python train.py --num_hidden_layers=13 --hidden_size=384 --num_attention_heads=4 --num_key_value_heads=4 --head_dim=64 --intermediate_size=1536 --vocab_size=8040 --hidden_act="gelu" --norm="layernorm" --norm_place="pre" --norm_eps=1e-05 --positions="learned" --qk_norm=true --attn_scale=0.125 --bias="none" --tie_word_embeddings=true --parallel_block=true --init="normal" --init_std_qkv=0.0211 --init_std_o=0.00413 --init_std_up=0.0211 --init_std_down=0.00413 --optimizer="soap_variant" --learning_rate=0.00359 --beta1=0.95 --beta2=0.95 --weight_decay=0.037 --lr_head=0.00528 --max_grad_norm=1.0 --warmup_steps=116 --schedule="wsd" --decay_fraction=0.567 --decay_shape="linear" --final_lr_fraction=0.0 --batch_tokens=[131072, 262144, 524288] --max_seq_len=768 --doc_mask=true --train_tokens=1010000000 --max_steps=3997 --dataset="wikipedia_en"
Each number is 500 + 50 x the weight over its row's rms, rounded and kept within 0 to 999. Layers, rows and columns count from 0. Numbers have three digits each. The size before them is the row's rms in percent of the matrix's.

# q: layer 3 attention query, 256x384, rms 0.192, rows 0-63, columns 0-95
# k: layer 3 attention key, 256x384, rms 0.166, rows 0-63, columns 0-95
# v: layer 3 attention value, 256x384, rms 0.184, rows 0-4, columns 0-95
# o: layer 3 attention output (transposed), 256x384, rms 0.143, rows 0-4, columns 0-95
q0 071:482364453463388447571504453495495567494529417470525434526498470409554429508550524458476475517477497461522501520541465433459514473547416472434492508434483579469516448485446415512519472486485506569513475459539497461506398540513456476520489471529395506440495501473538510480524471402572431489
k0 081:523534494533475476522571431560487500513466451532471573439558550538616437523560523534487516503534472539587507556547501508555542420401539602459497425440414428499544418420462421487494528438554495622441499614430520494523498477543458515600492531456565411496510479485519608482486548484602444549
q1 081:545470487489458517476582550436425473391498435429561564448545490499531565522561537497477588566456480462483521468418480596430516457430551506543560512578539481566533517549580529558475374622430593527506567535435537434577459503556484547529492495454477513459584452424496559427467491454570475457
k1 090:560537449479546510558527417501578516558525490557418490517536511599455432467474512558423481527537540479507528516534597406558449546558612545553491621443481502545561548446558457441507502399463509517478471421466528476494528472506472522481503536405518529469499449548552447525411488515496520546
q2 145:498412515593531529501553403478434549483503605485538607464392562396530455494526394464538569465475566513430474544490550566526551423532631450449425524462539497471476601537458495558524496604486449428524515457475490502515500385509534463463440496428453446479530555453532472601506480423577536464
k2 087:598500445484450529444453579447542546527420529457488500474458495455601479434538473474474615472515446479459494531500442491495501483445589477474572412428520497466512455493485542472449537614435414510528570513585530488490529511408579514471413475487479514559495550457419507454422454472504493530
q3 095:446560557476518428440565538444466540581482378577456435490471553525565505535484527474450480557430530467520420459441527429366459528493377558482503556600479460552432540537532549482511453466562470536472524597574493547552457511537489527524482563494544508550537496539535508456425469558519469564
k3 118:494447477453468552501509545543512435545531463510521482544482450513430426546407539556577468510471500562507458524514433476489514577474523546527470456463466506487577450514450532455471416538554441520476466579482577471514479552513437537501528458467558524521422447433428520525555421486430467527
q4 089:550412496496522535463510450448436530504433554560481585473452552518571510452486405475560524519467523525445513519514458481516519535491597483555472440517546486467485554570454542530532454639459470492484532497466537454527582404531491462457528465386461430506451560421462482534612470460518559495
k4 061:570523537390436444493554576482485404482511497498566451596589578432482490442505526506492517429505508444544386589527539440457473473449524487529505454536532474477507363462476464473501545513653527481508475518446511558439438555473515553557480499502411566522515453492520530458393538515499520560
q5 074:552460500486501474530459515510539487528423567557492509531467477511496493492422453479556527486424490520424515524464543447489486476546564555478434519645625509519429548570506557491530499553510417500583488466418550493524509457528575432429398570505393583510452534449576492496573522515520515420
k5 083:501470505465485473556394533455502486512549498478538391564421485400384490570492541489518498461464484435404454430469532468387510617544494384550436482580504568456462495580504526510494555528495496436535419506537458510409496541425541554486494477496411589543515483450435446476505509511397551492
q6 085:488478574449472460403523418440428592489448606526451565437495444531543461470522531423489472541486500620472523455539431416420495574479346575468480429504516484453542540376448518571473482453555518516530490444545511561477507507547493499501514571489580527535563511513393470500473376414462473510
k6 084:543474483493498420533558466509512458412470520443563563431588630563589472390558407577485481484506597525596475485568476531506515476543431582529488529513468459527522451455467474440562425527561517575450531594489520535506465463642475523551532555503500507523555408567542552500517545491578446466
q7 079:431469544561605452501464537451535494503525481467497408440473565410505518463484593499434533554553420441502570427484437497481512495520455482493600504513381422519568404502528453479448487417567622430414574474578530524509495657517512543590438485528544516490451458456479533518516502527471548532
k7 069:499471473538486528550612451434517513505487455447502518402537520551627419515557502569494575426469497496580418496523478523484501426511528484424571438426376488501527422462423528434471452473555466617555463590529523556425541485568494449525514504457486458386626453495552586491490610449559392532
q8 089:574459568459533393429543502537525547467520550470457526415570489542486499501476477545496564476402570434573550476482468479411468461576447460404526501472494510499463549455576573427488565480516469441524504492544586512489477440508529404486481534468443514538565587563585452531468369504492413582
k8 087:559609501610535480397463481466427475510544465532537581448456409464504467525462444492505505603501506596577566443576506509532481591510533539502455463545533496539586495525493403517500456461470420493411545513513489468509597446477403481553449453503494502495468537503490539538479375476486536581
q9 074:487501515533504535512511474510508394482525469508457375600472481539446469392514612524470417493487497423571485458522553483576425464484421535483588497531448432520554446450495458491499426405544494521530530560497438619549461611505442524515490544573539546546527444509527570453505534587495449496
k9 069:431491455619534471425553444478530579478425508470484557463527519618538548567521400486493559552484539540489589460481464563533510489528517494485532543427432492618440612474519553484513433482399496437504580460552502483499577419541542451467489521471604451451487512427488448536483508486532451445
q10 088:563519465556539473427477555549436486433519460438471492414491561461513436489483541549438514474441444498631471473493519416497535484568540437484478486526430509450507502543519535472498529494428507539418571559541519549470591540533465475595509551449493473398566524448481444517475562507411384503
k10 081:547477473437484497544503421489584543484552458514504546457516460448515454527436530526475524537529520490453380498536474586516475469475575573461604492422374515536465467467483621512457522479602508525501458547453578548519568506486454405525458564513508448415559461402556587465438468488494476438
q11 085:510521499439417397540490504453516455558462543514531462509532447503552433552510522441580487554484511490532455613526525438482522478504415488471501466481488620493387489494516431478492481464538484500567396454538532595597427537446534447568482524543514542466483510519486480480509475556529506452
k11 080:473438515493465398518454528541513446517503509492463426439463527433528472524630510566539477430464400465477410433462442453421486531483452515562468473590449492461545487530449496456502529482559522583609437581501502440438465508466487614572487546517456531492509424402391494438553533557437527512
q12 073:484480503581535451503455560530536480463539444513465453481529493516526581474497598567455437517551482484553507376494519442461453444462456519490598487448491479554550441466474457454456470425559501486507562509501483545541359650555469543510456517596547570535516439515558509423472497477483441519
k12 065:421499530563587566514529463464511557530447525512478534455531422575452547583433408468516542552496459577420528393508490569503477568579457492550456543479492562503487645540531511510485488483363439421473527406609489483499555417455483436449552487502627475477480507478441448595491466472509541442
q13 122:538441511632530444499496510542525472433391484451511605415488562469536517521495402482529535503445490562512498535532529483538588421604654507511504526466430531430493582489465534576456473584586421534479464470483546496470532398523505499435503481408436465485494611476509494582478447486514532468
k13 095:563502528469556511455405492518517550519559591446561530573402459417563459513491497572418514485516521558462518546445480492436446451432457480455506472464565458484579460515482588603408566566523519561522520487484586449556444491442531447540485550555565498567413490526532547372457546466464524481
q14 089:427465551517480490466464545522603513439534550549528507448436572561551522533476500559477539524535444560409522437548486506488573446429450553550579506479516509509464504470531525528525509529540483509481459483464567473504489518583451464475557470449485533494425484449477491460485491538489552405
k14 109:418454585565512443520427574482449482469473471497547511519576459461386483525489553461378447465449497516557541510598513542399468538533423536538500589588484540472492395482529405472491510470567547464482509494441535554503444562573452503526586530491431574529547577676369482510562550484421515475
q15 079:403593527542503463551480567520481485490399607498474481591482504543521546469483532503555463500442521508499533527435454453472456494453413499470505526512589517442516580608493545462514534445445458479594441529567584549462504528490553559505590501525517433530480502450516567512505573573499516503
k15 087:416510469513518422477449501424504480483445564488525428528486597391492510506540538516467473480434400504455451447534522456525534587496460459466535473544459429522499544485485429568489521484524515465494523443521459547470565466427578473479442495469472543482491448481450512557469510523425543390
q16 090:442534496655562465512490592553523522438482444476499566508447553525568476433538529493480519450471554492489563463511488478534483427496521463555519486463500408498525480451483514478440488454578565466507451491527605533527476490480467531401545467532502482482510566564471506477503509506511465481
k16 089:452583519564516497455474493625515507586480568464534654506516543562448593480496452476452466507513460501580483539581506509578560479416399548515567530464445504514554492451533476553482499539432571491423581416383540513485475499517466496536529500466595428472462506614523446512575501497555567552
q17 094:500470530466443575561533511537517562561470458495508486538547517485553512568412456440397426557476548440522450567440462525567543490404438509603528424481533527492542439418514516474594556501473506565498515415506435426591458594449456516506509498570451486529472540457496531426456464567471526504
k17 091:566510418471476507598483464513490532525525485567507438571495519502525448421502537531498515491528528453473519528479533545519524443461493475483469520524448377411494479514413563423542568377574557489519520597439431540526541487487562485552469480501497478523611431416548603486565618477519468485
q18 076:601489506505536494480565539446459468501518428533526483481480514587436530575471506518541503488519448486463452482535387441495487556554467516533523478549445538436488488508445487484469438443530417475490531552485577541457552579500569486493550543494448477536563485464520559466474522431539450512
k18 079:486498469536477523580548448443546466480490481480495446454455516454619484455581504592558542469499446491535470528485477466399469468486542514453473465457380490497480416545515507432432447504625470521575447586519495627446505491511467519545497454489482506447504410421430529493524542503539400514
q19 090:419542515515524308473535486486454509491456475480496521526459571533560523532541519492442527440480430532451595545474520512414478482446472524471488553515496543536517467592538550517536563460477459538514461458508565571531477434467497512503654566558553494489414515500497489423548593541407470463
k19 094:584513460488595525533407551425534566427598517456508576504487474465496583424442538557491451557445547509466467430544395520535546542568448498550536526570505487439466556529527454471439516500526578429525440540482538516417466525546449489489487479454519514543535426421509574611514469564500587425
q20 072:555528546541493568602475472527521488488571514501536429514530504425475418460501487552384509516436621406464535442499474546455558470507519392512540514550508494541549516455609470455573470495410567496536530421424482503468407539447400451454536485448608569551513568456483596519577428431537478555
k20 073:502516450573485551549610393440545593521484439529465522475495475439623403575519502515432582484450488488542469472512498500437514469471521485475545441448410435534530477490466529435508514462519534493517497585520478512463604424491492490579521441441557490449566435447505552503492575457570353476
q21 087:419527576459421559458525494513464400497489532503471462502535523505551522458527439558523559502524506541494450516544484520602424531469557554448452420464495494465381489466403517469459565531506502571472540519472475477511552517583583535410561570471463464509586503553484453487538565490512470599
k21 081:522519504476496417508475603506493438550474531549445537581504511583463577537495478483500480518518558514505431568481528496514527491564462455515468430551519485543510477471414385472447465464445527467499478506545509433604491535565493433477491589475481517454490473534483558407478499561521483492
q22 084:519530515531433469607487555565517566524422527532519526529479523422513641457526452526474599581549500414474498531486453620537625439403514431591562543469461571452480442368623496485525411551422512434455463429507531481418526464483481447518496504484524544466469480504438429479426452488474497426
k22 097:474497477541515599479440395540488528480471502546482414522588492455562530471472531460394498452555534472468547427535474522580515505503432499488510441452508512532554515548492572521545587416524537485519552451599512501490562494454424480423527573440498521516492543529556573580506525485522473512
q23 094:607588487510545498479533533456483569480491427512460404540563500543517443621476542472579548508482489400543514454481598439575470550508599458509497427474547419530461422575491514381460553564477534545469473584518438594542505521536563458550454537450509448525589508371548565493464425529475531513
k23 101:608437514449527520503537388517511488502455475468517496448393463479565440513526430597462480459561539488460514508459456453535446453475555514521446403513439485482496524587505497455396460542519382506560467484401488558513466570489468549478498523484546498419498536454460486480510486573477515526
q24 118:588460511493527514452531433454415526481501595482486611507490538556571496437511434463528549434443462476464501503472541461457493519513625478510461439444517487423495589524462572507553479606518403462520486542444484547479539378547549454496424486508482435513514523514448393523508444446500496567
k24 078:647439485455462494463546564407545385436480504458538483457481579468562482441606514482593502472439520424574489556470470533444544492513525570548568509492517538576480489472498438537416482603568478519425574531515473528421521431496466564520441521417479488495528447472563437560463367503556492535
q25 123:553397532467478504460585413497403507516480578558534560478452541508524458489490381459587591442416519515467492511547559539486490420567617463502465450439512472469457529522424499506532432654500415529500545500481489497518542405491540421417476482507481442525500580523488479492581459470515466556
k25 066:636530459381435486419478598467563440429548491462541514590485502540537525446497532521545514521575436495576414547480430432470492480428594522575557440501567580500464541513443482503473553573554459492535525586478547413570482516507477548572418487480390570546553535502510419484407472519519568480
q26 102:593574516515545427481485513544481419483479497395495548465558542501491437513473536431500537528458508446470463440451483477409524521544501467515419532467496505554455498504481500561514484486487463554470476511471551488449547503549474462481534461394508482489528487465472447554433503379590478438
k26 129:509473487487500572527508513508574538510512468451487466501421499487497506545620510464530446453495543511431552529404507443469520520481504571435516530478563470518517401500487545536428530562475529566462451480443579451518502554474439588571502590505404484484481500568521541455480455542485467628
q27 086:557587489429512517558462503390479596535490492545452410606533461484450460424496497572529521455530539478521376514527504445461539501396621532478519455567490499445504555495547573442466521448431505387497534541502507568499518452514487512508563438384507561487549494580418471534528520483526438510
k27 079:496504527516513461454541452600495483553435500521461593446555531558555483433550520461488502539505565477548568611504520577647501459532448564464551396490440454549561468454484439516550515495527555594354549566508470554515498443498484440511476533487546395504527488492556562536533421568589526577
q28 066:505479478502473538558515517582556521504432513498495499540467541529473499502483515493414519510514483422479478534502564501548517422476365476508435584447506531603513485489571390504524473417478566533446534458515478462488507505486454484553477483411633512531381463512524573468505504488523539458
k28 086:432559524462501489409477544594487541494500509485512584565539468556402574487428528383475439547573533501471529527531511542604552524477495608512443555481609519505509481452512490582522515473461518477439505413440527448594460495500511507401484507489493477545435594607517484516521420511441583494
q29 073:427559495477415459586482505510495456520496549519446450550420457438556479404468479569528502517500575567524502518495529550480490514521487405453423507580556485456527463494486537466519501548474560535549509614517556488543543436482518532568564483535498452444454470497469508485540501544618541494
k29 079:534450504510487490520523482387498464452493508500506482485509507422577392568597535587534540466394484437553498494482476449441484489519510448478568474483407447501502495471481477463502512531525499526559481579546489572448539579434466536542503427502447528489575443422448492515509582489459439460
q30 088:463540467443424513563482505537564443524550470443515418548549446554455440465518558507480391437513549460546534490516552506503419518466415461539505469517456512545539433432526481458529506398494561548550455463470451594540424599441459512555530474614537531514546438508482551440536511594469520517
k30 064:487514485609526509431524395500486515464506487490490573444617459637511508552481461498502521586495513481559623465454575544574501520508453549497510544515486491486423643462504498521495513503434559460511530442522513435486562407516523488486494470536623445465493493537493396497561584486507471467
q31 112:432566480481526455502441532533558505563518463462522414549552468466471522517491623528422448498573469495477487452524508518532491478481434495471597494491448480554536400517547468470463545352540519484544481486558442553521483553469502554564532534555585613487462403551534534504480502575462493527
k31 057:439439458564525569557511446411511561515551427503477447413440480451566487533528469522533552468424516503499553434512434527456478494548478414461546542501400514502552533523474553463522452494481484535574484529599522495431508511527444470490538456518473528438600517472489480487568538461517408436
q32 089:583504467595448485517553494520512582438491458595512451503605429539417514565524516506582528466527457487536478424535521490511460537472520539491454529535512359504488473473530597413422562480476466527446431436418613428464540504457549460524412531500427450517529575522473469531569537364518522573
k32 085:466497544634461544536565461603489524431500494451452580516465453480432541560489472453439465506551519562630518518506518546550483451408482550496431562426604569540542391466563484573558531543476540520467498468407516445614545536548488478488547474496534436483504536597461538433498445482490441591
q33 126:573385514504516555481472470476449570472506546467493574509461510466536513443520416493499596488505468442451519481503502521495532487505646455521465463470575466410503467443436490514509539650473445454485576492424507441475534495452504487409430443464448469547511529434519505536503408380527576564
k33 114:561642540510493517562578459476439512477509519530572447548552559499515572495488456401543456434432502475501390490426651541587529534502551494531574582532469531559475503504456462443577623455472543522493459476446545526513513486451467507532488514456410470445551534549577488568439522486570522633
q34 085:483507433486544472435475522519550510534554543462579586407580505484469446603476580521529457482477542500518509540582565507474545503550610506472593460542519527452512481555544558491475519455515442430506408503465472507597537429509540487570493508515472524414538497510396514471520446465536536523
k34 100:417456564449457439556475514549557514464478509546428451489566514547531498435526467484520556519603449510460454547510431443553442512541454413552463439559482565515453527528463558495440525487422408555488469520524531534443503500510510455473524512497472472488617478594519487526533486513568536530
q35 083:553425567375415513413508539498572419499557476601485453533556507532431451513424572452577494582489487527445504495435538459493520498502493543512437427571532426546359406562443525466460563435515453465459485543515510586540593536461533466557470597547422469554550522451534547435513548523501499539
k35 090:502524466415418444509517561468475449445589459531500432503458496456466488568541532504577486391436505464495434554510470480436544568536593478546476484564444592471460499565509536513529440533562414543515422578533417537482432585510506570517438514504424556511571526391444476406439466546433465567
q36 076:516449491436503514378488586493537518511517560455472559466478477528459471461481462507570472463457524494517506457587438462398490598549547511521470545492606551432489594547513447568458463495532431478508450501518540493558485456486445461444555456459446571587522545540432461433534517440530513507
k36 083:529453569404472419575409564452501483529520537567510363538520524480498478495553456483546469441484467494435414522482480415397474570580452401486517466586489595451438441633516532363473497555484460448512449518518451491418512570465495582534459491564457574487577407438447531466476516520432554523
q37 090:480555607504477528449442416541483545565519537465527427515535524455534409504517484495416477458444542460512524517557493463471484513528502506516508512477455543479520510428481587460442553405514548539509499505476436472547536450449490556550566441440456517470568465535457514456497542516470454540
k37 122:471563528449533469492455523635530499571467443589590571453451477572496476416513538545501461482540461485542498555518562471527508530541424473495585474605467575410452537483493481520484466505460532490491462608472525470535575573523560519505483544521478423490492473537467431459559447581577513481
q38 088:535429495615438539467541529482577396446511524511481544497360524555518513427463551501458445543422519511491559501481417511406507467456518529430460528496471511445519605551483481535539519493464496457455630587537541581517492469500441517546483528449548521412572518528437453556446542516469421493
k38 112:488500443549534552474488469434473544540468545510544495452382507491523480510520492528401514494437425461519444486521493538458553527512455509549518465525480470495437545499484548461437452524501538459495545495429536510489503417549522507515446434483525489569542434385507452521375547473597543449
q39 099:607429517474529456487494488564453486536558523482517551465447569453550467573466439586492431508391547492517517515451557546509489423583531450432390452461567477574485462548364498447594529517529401517519528479497492556561509467496586480519409569526544449500512486446591423453484448521470555543
k39 121:500523478582525503415562500425532531514500509422463461435495498496466476500553507398564557553479510537545501493515476502476558537432553478570566448486455479487415622529505469548459505562416407450400524551562465459458534497507477489473410400563472484535504515441379473581428361443516430465
q40 101:470476563395470566463504441516454486502523587534460458469456558541458491460433397489519502466472513488472490571479568541465532477521553492459451501500572507512451509557454531449531452548420413549529549557379513533485553363439589457489552479496516430518540523469496522448568426540519551592
k40 068:591516500497482426394496498472536398491520493532535444553521519559479522490429509482575544577552495491505538561559499454543499521508559547565511480525575475520473625572446445534565481520582506537421498560447493482565513448572521455519441429554431506556425597521484423537499420452462518452
q41 081:541434475512435489534418511563463569432507477498503537502499480497463530548442534445516572470492489490493502406554517527558623401480448458557547524432468516493550498391551469547418586498473508521490473440547463484518463626471478498537498521434437553512530447465506507529491527462495592456
k41 083:493460489517488617593477470496589605507525491528470452484535496476496513579607453472532585536565513437455522478523460528472514484449438411498469489507495609491581321560511512442515523459404468426547531480486548482589575464535488561539509468521536545482453481481497607446550559534430538517
q42 089:599484564449530498550505469476489526437514557541520563505589440424520540565568469440432595590512474476464527468482590485513573456514526487542491509475588570554484494469485526567473556572508601543535507551474468488508525554485563554483483508415496496489502472460477513461478494566448521456
k42 076:480446509486524431547457547455529554400429456499523377552493413357417400530475494546515446471422490557461468392522464495431553601533471437593506553616542563481449497512516502519520573481566491490562452453528409447521541567541516529500525543490448524468492488499470472433445477534519556455
q43 142:436608508507476471544456546511543495548539423468507447592547476437456538526504623544438438558631504506479478470543466460512477500466378491496480510485514538555514448493543463455476539372500575534533475469554447558538475604492499570534549517473562543498477406514512497480455543541467497454
k43 055:431453482544567526572446500477478594535496445482468428452457467473468462516500451516527455451450527510403558424498501532447468563581427414469515537594403516394479519532521502450492512512426499393538478491580469468498524564508542490411575455564529508416557516455443502485609513551503499441
q44 069:454539539553491437525483589585533453523572568494492635508513507517514539548490495467527497522384586505595504538539515474495494573480433558586497467445499548477504648484446535590508516477512477518484440459507515588533477427553465401493566581480528455437458608503444461505476456525492438448
k44 077:462534496451492458422452584591487485487493602538527530552449476531410557451469532421480404507559542507438508504472513490506494561530447505534437533514625489492452500515549494578493535517417502410480528432444521429543447500479531528433472520504474529539418547568533467505529458533486662510
q45 094:483540477477456582501557521475528447544528541500485508559496507500520413447422528512444464558528541411463500468494536530432426551524500472416486460512568511458496538418453463488595537465466462457474481482495491576511497437501447578525496451605583494527533480459486561589518472498585543453
k45 111:460512529500457478478494422415468513492452487486508469452467507508586510441479495416493581509532516497422567601499487427499435495507477534451565485470454327524480592500560453475550442513450525464580567560471459484534573544420593575486427385533544546523460565514482432451510458425556460563
q46 075:471575516604495507614504499534410571466554505458612532493469446455529519527579495515367482475480646424451447494446536592433525481441540519528493486471561560507565469469461480544597551524450455418571552381445477480492434590501565489455490480552549493536468523542540466571505483430531497532
k46 074:444517510495482543492415505463509538545539553477462457516483452442477544486455554440517494533447499467395530379487475523443480572590456367550509579548527548477410576524563574473570581512403526397607500444549513511522559519390528511450506471510489596453478483494416424541522508494409562496
q47 102:461497543585557443545519451566501529500416508443555580503410566419567478466464506472411588507467493570430458547471496535493599417505505509512392598434493515447518594549456650572437512558533406518556509490561536462491482438475527534409501478496433413429504530560491411589436563523508417523
k47 091:544520488479535517506430534550520495511448517438576453525467548493495411484523546463511502503450444509514485522505495407492591520439541488503529489559493548447533365402481427543522545503543581474472582507465516513549488559435450495552490510450423560522453523597475537455453504432496573502
q48 077:547463453461453520529457430467492420472501493431479530452519514476550493483490420541553533574486510582490469558515434462443550499466597582522507388559492540421509500552463468520537481540535440500598513628407554474439532468493542470501455486447419526506560491507471471475502491452621461441
k48 085:490542468549470495449578463565482464482457477521467590433516532518562487514533539511469489552548538516594519607527506509611532407414558639471486466400458451517553434468468438521509472437589503597392542557420499538540479432573476524549472506416534405493447503529506560523479462525584443555
q49 096:590532477574553447458480510519504414408421494455479568410550516488588519505418474472502511525467542490572526443592511514452469509562545501486498511525435507452437509541456514561501472511535449578521450504521577482485553576569474451493572555436510542444551541497456532565426456495567419377
k49 118:472452539482539538413513500497607499536535504471478428481461433517384379571561502602450458427540494521446498476465483436406479489474457487463508455446500519534551438492467547552440433525458454479529513512462527542513541547546449507584472634504434442460409502536492440453518446536502588432
q50 076:390524574415458511507538522528501448481530481539478433521445516562516503495605564508521445555545491489440438508530481504535426391475514585516407561561509458484485485496417580503396579532482479486467528506450462485524401571535571521412398493489513510543437478480487480506491546455478526538
k50 078:474538490539495438507495563551485449528528504483568522572484504591402592432409510385476479487485465471463560558503595535580464498530430521529460555529566491529436483556472509591523494476501510515406537529403521401592460529442468480434459540472475583532512518526547451449503458539467584569
q51 092:433466485500393455593535453495538493486531393484573512553439581455420529485531458487454522506556478465491576552442530561527506424447464496534445483570452456512550403468440436430542582480479559473528493464448504491474455554404447461562588543523456404527508513434483523505486531513410582518
k51 123:448541481581396562524535465565449440431548483556523451469589493599478506518468604386510468492492570448571513514528600451581536454408460446480526558517472463523412445476536549581503565500511558516563513484391579438504498481532546490492447503467484502419503493563524499407469687460506425499
q52 092:412595445491478570568483451556508602494531386423537542549546457470434536635523498468423524454584595520488522421481467556531562498431485436574520523450537491522443550397451477544503470471420536416545532463485472509482475530447570492551537434467528513463536383484578437503524573400550458474
k52 100:448515526529498529544445487509508538424477509532433425452625495506475516424463512468538464555522418451403536515529553379490467481452422459472470576529471587519535475575577513487515575442514487555572506444567476459517550451467546470428498592507532487489459555640490372555582504469457501518
q53 088:530527523493467442448484485527561446447493483501519567511437532554574473480488560500593486473408395566525467568456519452398486504529473604440508486542539484494456517632454523456467484524550382471522499562577552592519438513563396398444498449574428389483484504526419461499472519580454351496
k53 102:517544475522558460475478517417402430528473477451512503509465466483511461593536603527488487534558476558481409566470447482491491550444531540458516492566435565450552534462525497540474571537478534387530575515482567484505425444460525436577493557400466557523536500523467516566442465490413603421
q54 095:552497479556543537531509491518488452541538506408429482456569436493544423503479468584402446423408556492491501498474415461506572614529398541496485618397469480538556560473505489468430522456462539493442498510524435467507519485532436509496513466342534554480555469541506507519408524517456510493
k54 109:597480533497582490488501433549506557554445482532582567465349415422495495609569422502520444443449523440565497492472446488448466446445556487450512527570513450467529339514421537453550528490511467461492527479544569480592510425567542495519568443593492397555428433542450566598503532418602452540
q55 090:528483525511535611556552452455555549509452548595409450507496470518444476426515422406493515493500486550497506479526453523562424483465529540531506559636403493472497555516462510472500493579461547508502550544464536380467557540551421444450480565429471456534544498550537556474456591503528547380
k55 091:472460373484455497539395465426470536544441449503549437575425440410534512553520538508462544480489472543450514434476475491473488497433486399473424523542541522489509500491521632550544507487550417490603415455590495547443546505453533482532527525447509462541515505434485433506493628503462462481
q56 091:471493525495521485527479559607531545622493594520420555401548503486580503472514468451500582540596510508459552492497427443503514479517456406591485465462529475453505555481508495507485538471545562450482499492515524451517503471565542503529420516451391549486547490487529423537427477437462440452
k56 104:487552470520482498538499543460485454472392444487498569500527492456530416499522412495509526491555399506582586415580507525516546534463508558449448533476572567613534469511536484513506539541597509621532504441474449475474539537487441432461548577459555494533605432538479495458555481539524511550
q57 093:479527541432443455456514476466397505511453523500619478464518440467515436473424481534501554540525537504524398500525460506475522443492372465542475371461551515485512463488385474421534530581501423578486532475442446447482525467466584448513586548513469505441571493437482482464510448475387362533
k57 081:534482513568429404551610438517487476432438483598466504524481513504517449495579516493496560490473510523546465548571492511494590490478490544514511425484407497529563446479459523545476494430610516615564476591517541540501559453577460473549427566421506432469518400533494542491478509516596450487
q58 090:489507462605464508623487524528546446483478444535510463575520531512466459557447534478466496481312582556631511511452532517566508436490474497459530504592460496485512489419494514554455492535562486510534465557569586518493400564510442418452464512514500425367463552600505467492505533586546442559
k58 115:427559454560521503496490449642541475479531541472547535616411453533519556452510543508491498513513425497497428537478525423581475511426507486493501513554460525499492438427523417500487469477462548471498592425402554427421490472460468466565560498474424566576475534507509550446499573510500604496
q59 077:478509441453472416423495609525494503480455495469525451487531499478511464526544483483618567492462535490496438534550559514557502488594563477555497439478480477498435442620555526411417496383429384541555380478540518438511587562388600450496602563560454514420527488508431442487479495488468549527
k59 094:460506552403485456450442573497518495523569504453412401598538463499494639528536465541489460562591519495529502538487377498615470542466496462472514479557496593505484460557484446469500506497485458420394432483480577542579431517450432577565410563498519504441491570526548597429598538614477491516
q60 115:507461557493518535384550416462458601531490635483499597508479543459574491417494376479511566464500482497411455520496482566462522475488568481486442478430543528419504564520486528476519545585438442434495561476441482432474568361496562496420466475472467486560448518490461477565533418422525569556
k60 067:644512484358500476508456603387480454511485479513501421467423517434495492410499514490561476474441395464552518485536442491458548516466471563497556459506603478489564437544431438550495487545620496504505489574498467553518440528431477564543451479541459517537547526502596475529493419503534602545
q61 142:441564488486479449539427574526572423506513417484487406512544478515454530539482623538441433541549502509560513483520502416521449543504376524520528538564446512554503440500536482462474492361550565568503449510563502555522446624501472520570537530570539556465492434555480500422480543555457457467
k61 062:373466496636563512477515418563516526502462471513464538467505448608455467581492477502474478543558574509472598430475518532513485496536423518510462564532454500510418581464540471464530420457407529492498457447490526463520572483528473438473578493465584430451483495535454546540560558487496496421
q62 087:621592560437532500529506510502383533496491544483494469500559493536505530542517448446443525520405525406464408515498582459500493547499531501524423435546504514480472514430425474465570566529371490529481519434394425457503564476466533495417441506539530447482553549420481519451516376428501490546
k62 076:518522566468468444471497590484573486523524558491487423583521514499388535454455565432561453579587535464432496455522520530524607516558451432520492508555580543512426529568510546534556611457463543500511463475495450399574499489439557461478452552492478489510491497570541432447545438575473539541
q63 078:541532445495521469430511478553503435504486484498401547572472514479567360491429473470543467488460549627556543582526493467445499595501496554496435535490490484395507517447389559501495557562464459542533443535550493531372540364504524415558549449519467417471483489591473471549425560527586466497
k63 071:530543540496514476444473521570475432468460523459547601486545489544539608509527543448435464514484525482502539557435515479650534505432556571556500483452537517481512502501542469605520508509489499501464574494430493467536453487491556487475483528499455402556454569572508499528468463458519539536
v0 104:493463515531472572489444534446567524545478534461480446546505465559507405457514401531539450518451512595592410555442466512435492498430475498443474604384432507494444583446570502515512517386545413505539560579456571487543505479494477465515459515555514477473539529455523429415557486625554504510
o0 098:471492438368492424522494521569427479408465468497511518436590501472491526493489577509506491546602500421452562497554515436480565521552581499556570453565474493474483434552460408393507448561530486518519503432521421459442524530395521487521535472499560574603489492456481543466565497423511573510
v1 100:428546522515484510456487520599528527463512569488478478449516501448484398522382498430606418477559451541525455348474518487486532502536455508526441482482533502453608458463494498399513430476603380472541456493472525587449531500403445442521516507570456526470560639463495459527582513475472387501
o1 099:494582494541538515488565505406545508534453392469483446575476532514546575528600453564465564485487555414476508631451467577472493418548589472384457541562502488530481491606500483593513505569417490414520431473562437523540463462509545542438469391456631526550427519499514566487387492527502581554
v2 096:552567485509442433605469534422427439452593546516462519450538486549479479474479531489517506501527542508504508416503557557545488487514477485572482497580507544496471479487568494474553584559501583524427473462535545542417608457560514493496428513510458533614468508560430475449515506389515570482
o2 074:445474463471560525407525490541557500480471451445530388570474519371543554535488466520468426524522520492463508489454519478512436489521520587460575571496521532503496548523485543475418442457443476550555505492474491472590534533457544535548532490514471556371451408523547484528362521529486496520
v3 102:502488396504473506486402464625519500591492464542516482538538556484527502516529456524496467479557495451534545513524506374443516474507568491365491523453434496456578567449488511379508490530500477412535480566523475562614495479459534535520499484477467434456508552477514503509529502532504459591
o3 100:487483508447502445550543441504452457400515445489509526445438491516490478522495567541399529415385534600560390428525548553530510474477503517607539404579492487516434382563524471568515505487471551502494480505482500524534561623532431401555507525507510535554469541516502496485476473531501515480
v4 092:450495453473468500427471497494464465494546493468571537570493490537497501527467450497552603478566489501496469513445483491474447405529475520500472517532386496460485526480573585474597511549509512530488414413567523505447527474518484519488479571532547518452463479547595445594526549451405534604
o4 083:572500438552484587557497531488403444559454473584438515435439568469524527439548491487486440490378522456524550436538486495558558573468521492444534519509470522556498493470493457487401490491423540458546456572543483516581557460518446463508525468494545511517550492491430548485540506483550502521